From a checkpoint of a small transformer trained on Wikipedia.
Size: 13 layers, width 320, 4 heads of 64, 25.1M parameters.
Each number is 128 + 32 x the weight over its row's rms, rounded and kept within 0 to 255. Layers, rows and columns count from 0. The size above them is the row's rms in percent of the matrix's.

# layer 8 MLP down (transposed), 1280x320, rms 0.0537, rows 234-253, columns 160-239
size [ 94 108 104  98  99 103 103 100  92  96  93  95  96 107  99 103 101  96  98  97]
[[119  92 159 136 119 116 177  66 164  94  96 149 147 150 122 139 152 141 131  86 157  92 133 157 187  11 104  93 139 140  88 127 150 146  74 124  90  76 137 102  75 179 151 100 188  94 167 160 106 112 184 142 171 108 175 209 105 140 137 152 102 162 119 166 166 138 100 182 149 184 130 111  72 123 108  71 110 115 117 224]
 [104 143 178 129 147 187 110 128 147 100 120 144 122 128 111 106  70 177 107 194 170 122  72  63 122 128 163 105 107 145 116 140 145 144 149 113 189 116 139 110 103 106 170 176 126 134 137 162 100  81  80 123 119 140 141  78 147 115 153 117  36  98 152  70 132  87 119  98 125 119 113 131 118 129 135 148  92  90 147 104]
 [118 132 164 107  66 106 143 122 126 108 132  88 125  55 170 144 123 128 110  67 139  97 155 143 134 175 126  83  85  71 157  75 146 109 136  95 138 140 129 107 123 111 119 150 119 132  79 118 134 153 154 152  98 211 109 153 131 113 140 141  85 179 125 123 104 127 151 130 160  77 149  47 132 124 106 143 160 178 168 106]
 [ 56 125 112 145 130  88 142 119 113 184 128 107  75 171 145 115 122 105 121 138 181 116 152 112 117 107 109 117 119 130 100 115  74  40 122  80 128 125 128 131 163 103 103 115 114 116 173  98 131  94 110  73  80 128 121 165 115 138 102 128 168 138 182 111 116 115 112 157 161 132 127  83 103 142 146  76 133 179  97 102]
 [149 169  85 151  60 173 131  97 128  98 112 109 154 126 121 118 106 115 106 152  73 132 158 153 147 140 144 151  87 185 178 177 170  97  91 108 123 127  81 160 147 124  91 106 140 162 124 160  83  97 139 136 171 141  65 182 150 154  99 108 206 200 166 133  51 203 184 135  85 161 142 153 102 166 179  85 103 116 109 140]
 [177 116  54 116 128 160 100 114  82  95 150 107 158 123 121 191 160 132  64  89  97 173 110  39  94 145 156 111 137 163 114  93 141 153 142  88  69  96 106  82 104  96 145 144 129 145 144  98 145 148 109 143 123 104 163  45 125 118 100 150  97 147  57  91  96 182 104 179 142 134 204  98 121  93 155 147 149  78  88  92]
 [124 109 197 123 125 131 126  72 172  90  87 135 220 108 204 137  85  89  97 142 113 177 113 122 141 135 135 128  68 122 217 174 152 119 130 135  96 115 145 203 123 147 126 109 107  75 105 151 148 111 135  52 129 134 122  74  93 149 136 102 156 124 140  82 133 148 126 181  80 130 129 150  79 144 134 117 139  52 101  82]
 [127 120 145 120 175 146 194 145 109 126 142 119 123 207 156 125 233 144 144 171 176  82 208 115 124 106  63 116 143  79 122 129 152 143 135 184 102 159 146 103 125 131  46  89 110 168 137 195 132 109 167 163 132 209 143 109 195 131 128 107 155 124 120  55 125 140 130 138 161 124 123 120 122 174  65 130 151  94 144 134]
 [169 154 172 134 131 114 163 164 173 138 161 124 118 155  84 108 153 102 111  79 122 187 139 144 124 129 159 179 142 156  57  91 133 103  89 146 111 133 133 162 162 108 129 159  53  61 152 121 134  92 117 108 116  98 146 108 135 162 187 115 150  83 158 136 148 137  73 164 187 103 115 157  98 126  75 163 172 104 111 159]
 [107 125 141 140 130  76 147 157 113 146 132 101  82 140 117 162 121 110 137 129 131 119  95  72  97 123  75 123 104  63 137  79 135 124 162 156 103 124  71 184 154 131  94 100 173  83 115 166  46 169 108 119 177 129 114 113 129  86 150 127 112 174 111 143  85 182 142  83 167 128 104 180 109  67 144 147 118 104 154 131]
 [176 111 123  48 113 127 131 106 163 125 180 123 112 169 133 103 151 151 178 127 129  46 150 152 133 205 123 154 119 157 142 134  76  80  78 181 130 176 133 115 128 122 147  55 134 100 147  75  82 129 160 139  62 118 138 123 197 208 139 160 197  85 111 158 122 201 133 110 108 184 133 145  85  94 151 117 145 107 149 131]
 [105 156 137 136 123 207 185 149 109 177 108 157 190 148 117  68 119 137  85 120 194 145 114 119 137 105 123 103 161 116 159 103 129 165 115  97 160 114 126 153 146 160 140  86 134 138 139 183 155 115 164 100 175 182 148 103  93 147 106  90 133 112  73 126 100  75 109  77 153  68 131 165  99  57 134 142  79 110 162 186]
 [124 113 106 103 144 124 134 127 113 176 144 122  95  61 163 146 131 100 120 127 143 117 144  93  96 145 118  97 161 162 107 128 102 180  90 150 112 109 105 174  87 152 168 129 118 143 153 148 128  79 146 128 185 141 178 135 139 183  88 157 149 144 143  83 138 146 107 126 223  85 150 150 145  88 157 163 153  69 138  80]
 [ 84 120 152 177 152 209 127 140 131 155 146  95 148 146  85 195 150 196  71 125 136 113 159 102 112 106 144 139 124 140 118 140 188 150 115  80 146 159 100 146 108 134 124  90  86 209 123  55 146 102 124  99  57  91  94  89 147 159 178 167 121 112  99 118 120  82 112 143 118 156  90  86 173  87 123 146 125 155 115  91]
 [116 141  62 102 148 151 155 165 158 147 171 127 132 205  92 140 175 167 119  98 114 136 206 103 131 139  80 200 160  90 175 105  95 113 101 101  75 130 150 133 150 161 125 114 199 136  85 143 147 148 110 132 184 142 101 137 132  85 131 129 207 128 157 163  96 188 129 125 130 120  91 123 138 111 203 163 104 145 146 158]
 [113 189  70  83 125  58 128 181 119 137 218 158 128 135 105  87  78 131 140 142  99 183 174 205  97 128 101 145 156  70  95 127 104 129 113 139 154 154 204 137 161 131 147 123 117 152 142 184  84 122 104  91 132 118  75 100 172 177 145 138 138 108 156 110 133 128 163 148 105 143 112 161 134 140  87 108 104 231 144 177]
 [111 137 131 151 153 116 123  90 142 115 142 116 127  88 119 111 184 175 120  39 123 140  94 142 147 107 119 141 122  92  83  87  63  86 169 181 181 180 130 113 132 116  77 140 178 127 105 100  58 128 114 118  92 108 188  97 183 132 106  76 136 113  98  79 168 120 181 156 153 139 106 107  58 151 146 186 180 139 111 128]
 [ 89  73  69 132 152 153  71 184 158 158 141  71 101 154 148 107 120 137 143 103 106 154 116 142 167 135 149 197  35 136 156 110 117 125 124  58 117 108 113 121 174 105 151 125 132 198 193 205  71 109  88  97 111 119 128  50 130 145  89 112  70 137 171  84  86 125 157 131 136 128  91 145  62 135  94 126 147 130 161 130]
 [173  91 167 115 157 101 156 147 119 128 132 137 159 140 155  96 147 159  99 128  98 112 135 131 116 114 107 120 139 139 107 120 161 140 105 131 112  76  98  99 128  86 122 160 108  95 169  84 111 164 161  63  83 136 176  93  75  62 116 131 153 124 108 123 151 158 120 175 163 101 129 173 128 116  88 164 160 101 124  96]
 [142  98  45 101 147 122 125 181 164 121 104 107 100  68 120 147  90 143  99  57 191 174 106  35  68 132 127 138 120 120  88 157 106  97 115 173 140 128  91 116  88 169 110 182 146 115 174 122 111 147 123 135 118 167  90 106 114 128 139  70  96 108 144 156 138 166 172 136 122 146 118 120 139  54 128 149 100 146 206 163]]
# layer 8 MLP up, 1280x320, rms 0.0537, rows 235-254, columns 160-239
size [108 102  94  97 101 105  97  89 100  89  94  96 109  98 102 104  99 102  96  97]
[[176 172 184 128 108  98 116  80 134 121 150 151 154 159 122 192 147 167 123 141 147 176 135  79 142 106 182 149 133 109 168 131 116  97 194 138 166 172 170 131  97 148 164 167 120 119 156 133 130  98 104 170 159 128 170 163 155 118 113 117 123 123 143 151 131  85 206 129 139 134 135 136 118 171  59 190  86 153 146 131]
 [169 135 118 107 130 166 140 169 142  57 167 144 152 155  87 166 150 143 126 131 161  83  88 143  85 180 136 110 171 115 150 157 130 126 105 155 124 173 148 118 173  61 167 149 135 115 163 112 108 112  79 104 126  60 168 181 120 163 161 132 100 166 198 125 171 178 158  73 142  81 144  77 168  88 145 100 144 149 156  93]
 [131 139 113  72 106 148 122 101 126 127 141 173  73  82 196 125 157  84 116 167 144 130 190 128 241 158 106 114 115 122 161  86 150  95 190  85 129 108  93 179  97 151 123 153  83 113 101 116 103 117 127  97 142 108 149 191 134 176  91 135  92 172 169 102 153  92 162 198 131 129 113 139 103 107 142  92 141 129 146 149]
 [137  93 147 146 156 136  50 111  69 107  97 151 118 119 125 120  89 109  38 109 151  56  90 118 146 182 144 154 100  62 109  42 112 151 164 155  97 157 164 119 160 154 160 152 119 128  87 141 161  85 127 117 110 158 115 157 102 158 107 167 122 100 200 110 145 161 174 116 125 127 113 128 119 128 111 150 109 155  80 104]
 [168 104 131  92  84 152 123  51 103 138 106 142 166 142 121 199  41 153 159 123 144  69  79 131  92 112 124 147 119 114 123 145 157 135 129 143 169 146  91 109 148 164 171 109 155 143  64  82 108 134 103 114 154 165 131 116  72 109  93 163 128 148 137 164 115 212 125 155 165 119 107 152 152 137 109 108 151 108  91  88]
 [ 99 160 166 123 124  82 194  90 157  78 105 116 152 157 157 166 120 117 128 149 111 135 126 108 146 158 128 198 151 145 100 129 130 113 135 135  85  83 125 160  98 135 182 147  86 119 108 134 168 154 147 155 143 136 127 144 126 122  75 110 134 128 146 144 102 139  88 123 107 165  68 164 162 145 119 108  97 109  93  75]
 [161 103 182 152  96 162 146 184 145 137  55 137 209 174 112 158 118 123 190 128 115 103 139 104 180 106  93 106 164 114 109 186 142 132 213 111  57 128 158 109 120 139  97 143  57 151 118 158 169  97 147  54 147 165  39 115 119 116 133 117  95  84 137  91 108 196 171 119  70 144  82 162 136 151  83  96 167 129 174 145]
 [152  86 118  63 141 157 107 147 119  92 123  76 150 170  95 110 131 143 137 174 149  76 113 167 164 198 122 132 116  65 183 114 113 133 126  96 156 133 100 108 102 151 117 115  90 110 128 110 132 118 186 115  95 131 121 154 176 129  98 119 108 155 142  67 161 129 219  82 135 113 127 123 116 118 105 143  89 145 129 121]
 [133 168 178 119 159 110 111 124 128 107  48 181 162 199 129 123 145 101 112 102 139 154 198 143 158 113  93  95  98 170 152  95 127 109 173 162 137 163  76 128 148 155 107 101 167 113 100 150 131 139 157 161 149 155  72  98  91  97 120 187 135  46 172 108 155 104 104 152 129 154  92  77 131 135 145 138 117 153 144 118]
 [108 150 102  98 163 122 103 128 124  85 158 112 101 134 179 165 142  63  83 113 107 133 110 149 162 142 150 132 113  93 168  95 131 121 137 137 160 163 131 128 177 115 139 151  92  97 146  89 132 168 102 158  89 140  88 144 122 195 145 123 162 107 129 130 120  77 107 125 156 129  74  85 138 121 119 152 130 112  90 109]
 [127 134 120 130  84 105  54 154 138 125 101 103 106  79  94 150 120 165 113 155 152  82 135 111 181 120 123  86 137 118 145 137 129  99 188 174 122 123 150  42 158  81  94 141  88 144 120 157 126 140 153 118 100 146  84 154 155  90 102 142 135 118 133 147  90 190 106 126  81 140 131 160 105 129 162  80 109 107  62 103]
 [123 128 179  85 104 143 122 132 133 117  94 146 133  98 117 149  67 193 125 142 165  87 146 181 114 122 174 110 169 125 151 192 114  72 136 117 175 110 103  85 118 109 116 160 115 141 144 101 141 111 125 119 149 110 146 157 198 120  82 124 171 162 123 105 136 133 134  57 132 123 102  96 153  81  97 164  91 119  69 198]
 [125 167 170  94 146 145 135 174 184  91 125  89 110 168  84 129  87 151 148 154 101  81 103  99 120 126 111  88 120 130 167 166 113 159 147 157 126 137 107 116 134 131 131 106 119 101 138 160 177 139 179  36 116 136 115 226 140 119 116 156 154 118  92  88 130  97 133 141 164 111 102 117 149 100 129 156  84 159 150 117]
 [135 156 134  58 177 181 107 128 115  88 120 107 132 145 134 160 123 132  65 147  43 133 128 115 120 165 105 181 151 179 192 138 144  93 147 131  97 131 156 121 152 147 107 122 160  93 108 187 175  98 103 140 131 138 186 112  53  79 108 146  93 164 145 133 125 103 118 120 112  97 107 112 204  85 150 131 142 114 171 117]
 [125 161 175 110 104 198 149 168 180  59  56  82 193 152 126 142 151  91 165 100  97 154  80 187 120 170 169 194  83 106 153 105  41  53 131 141 100 121 173 112 107 106 118  82 115 100 181 147 136  97  90 134 157 128 117 128 143 125 164 162  86 156 158 109 159 110 130  72 146 134  87 153  91  80 154 152 130 148 153 113]
 [ 96 109 123 172 106 112 121 110 149 143 142 164 146 136  83 225 168 102 186  91 136  92 170  86 132 119 139  86 206 127 101 144  96  90 106 134 124 173  86 125  37  93 131 134  89 109  64 115 129 130 129 138  65 102 125 133 137  98 136 163  96  97 151 155  85 139 126 115 110  93 104 137 117 116 146 118 159 100 172 129]
 [132 159 156 142 128  68 114 168 139 106 112  97 127 131 163  83 141 110 101  98  74 119 133 109 144 166 115 148  93  73  61 166 138 141 160  69 141  87 174 151 180 154 102 103 132 132  77 124 125 109 161 111 133  90 163 156 120 110 138 120 121 122 130 131 137 153 169 174 175 162  90 101 142 116 130 153 177 197 109 123]
 [170 227 182  67 140 119 117 117 163 134 144 174 117 119 122 105 107 181 104 146 120 156 130  94 144 107  76 155 121 123 173 139  94 141 110 144 131 117 113  60  73  80  78 136  93  56 178 175 121 145 175 143  70 154 115 144 185 145 123 183 114 104 139  97 150 134 144 114 174 169 108 198 109 142  62 119 172 122 147 127]
 [101 165 149 153 124  98 108  77 128 154 117 155 164 137 135 150 153 151 137 112 141 144 188 166 137 183  92  84 117 130 118 140 150 117 130 141 115 171 137  89 130 147  86 162 139 124 126 118 135 140 112 115 165 100 123 133 131 107 136 140  84 125 163 114 112 190 124 126 109 140 121 140 101 123 148  93  68 165  97 103]
 [184 169 129 107 148 120 106 116  94 151  65 133 122 138  87 191 128 116 118 138  89  41 102 199 147 168  83 177 131 142 170  92  75  84 126 192 152 166  89  63  93 123 134 122 150 109 201 125 123 118 149 137 139 153 186 142  80 148 110 164 165 116 202 179 148 105 162 104 142  74 170 151 149 171  67 141 158 108 217 102]]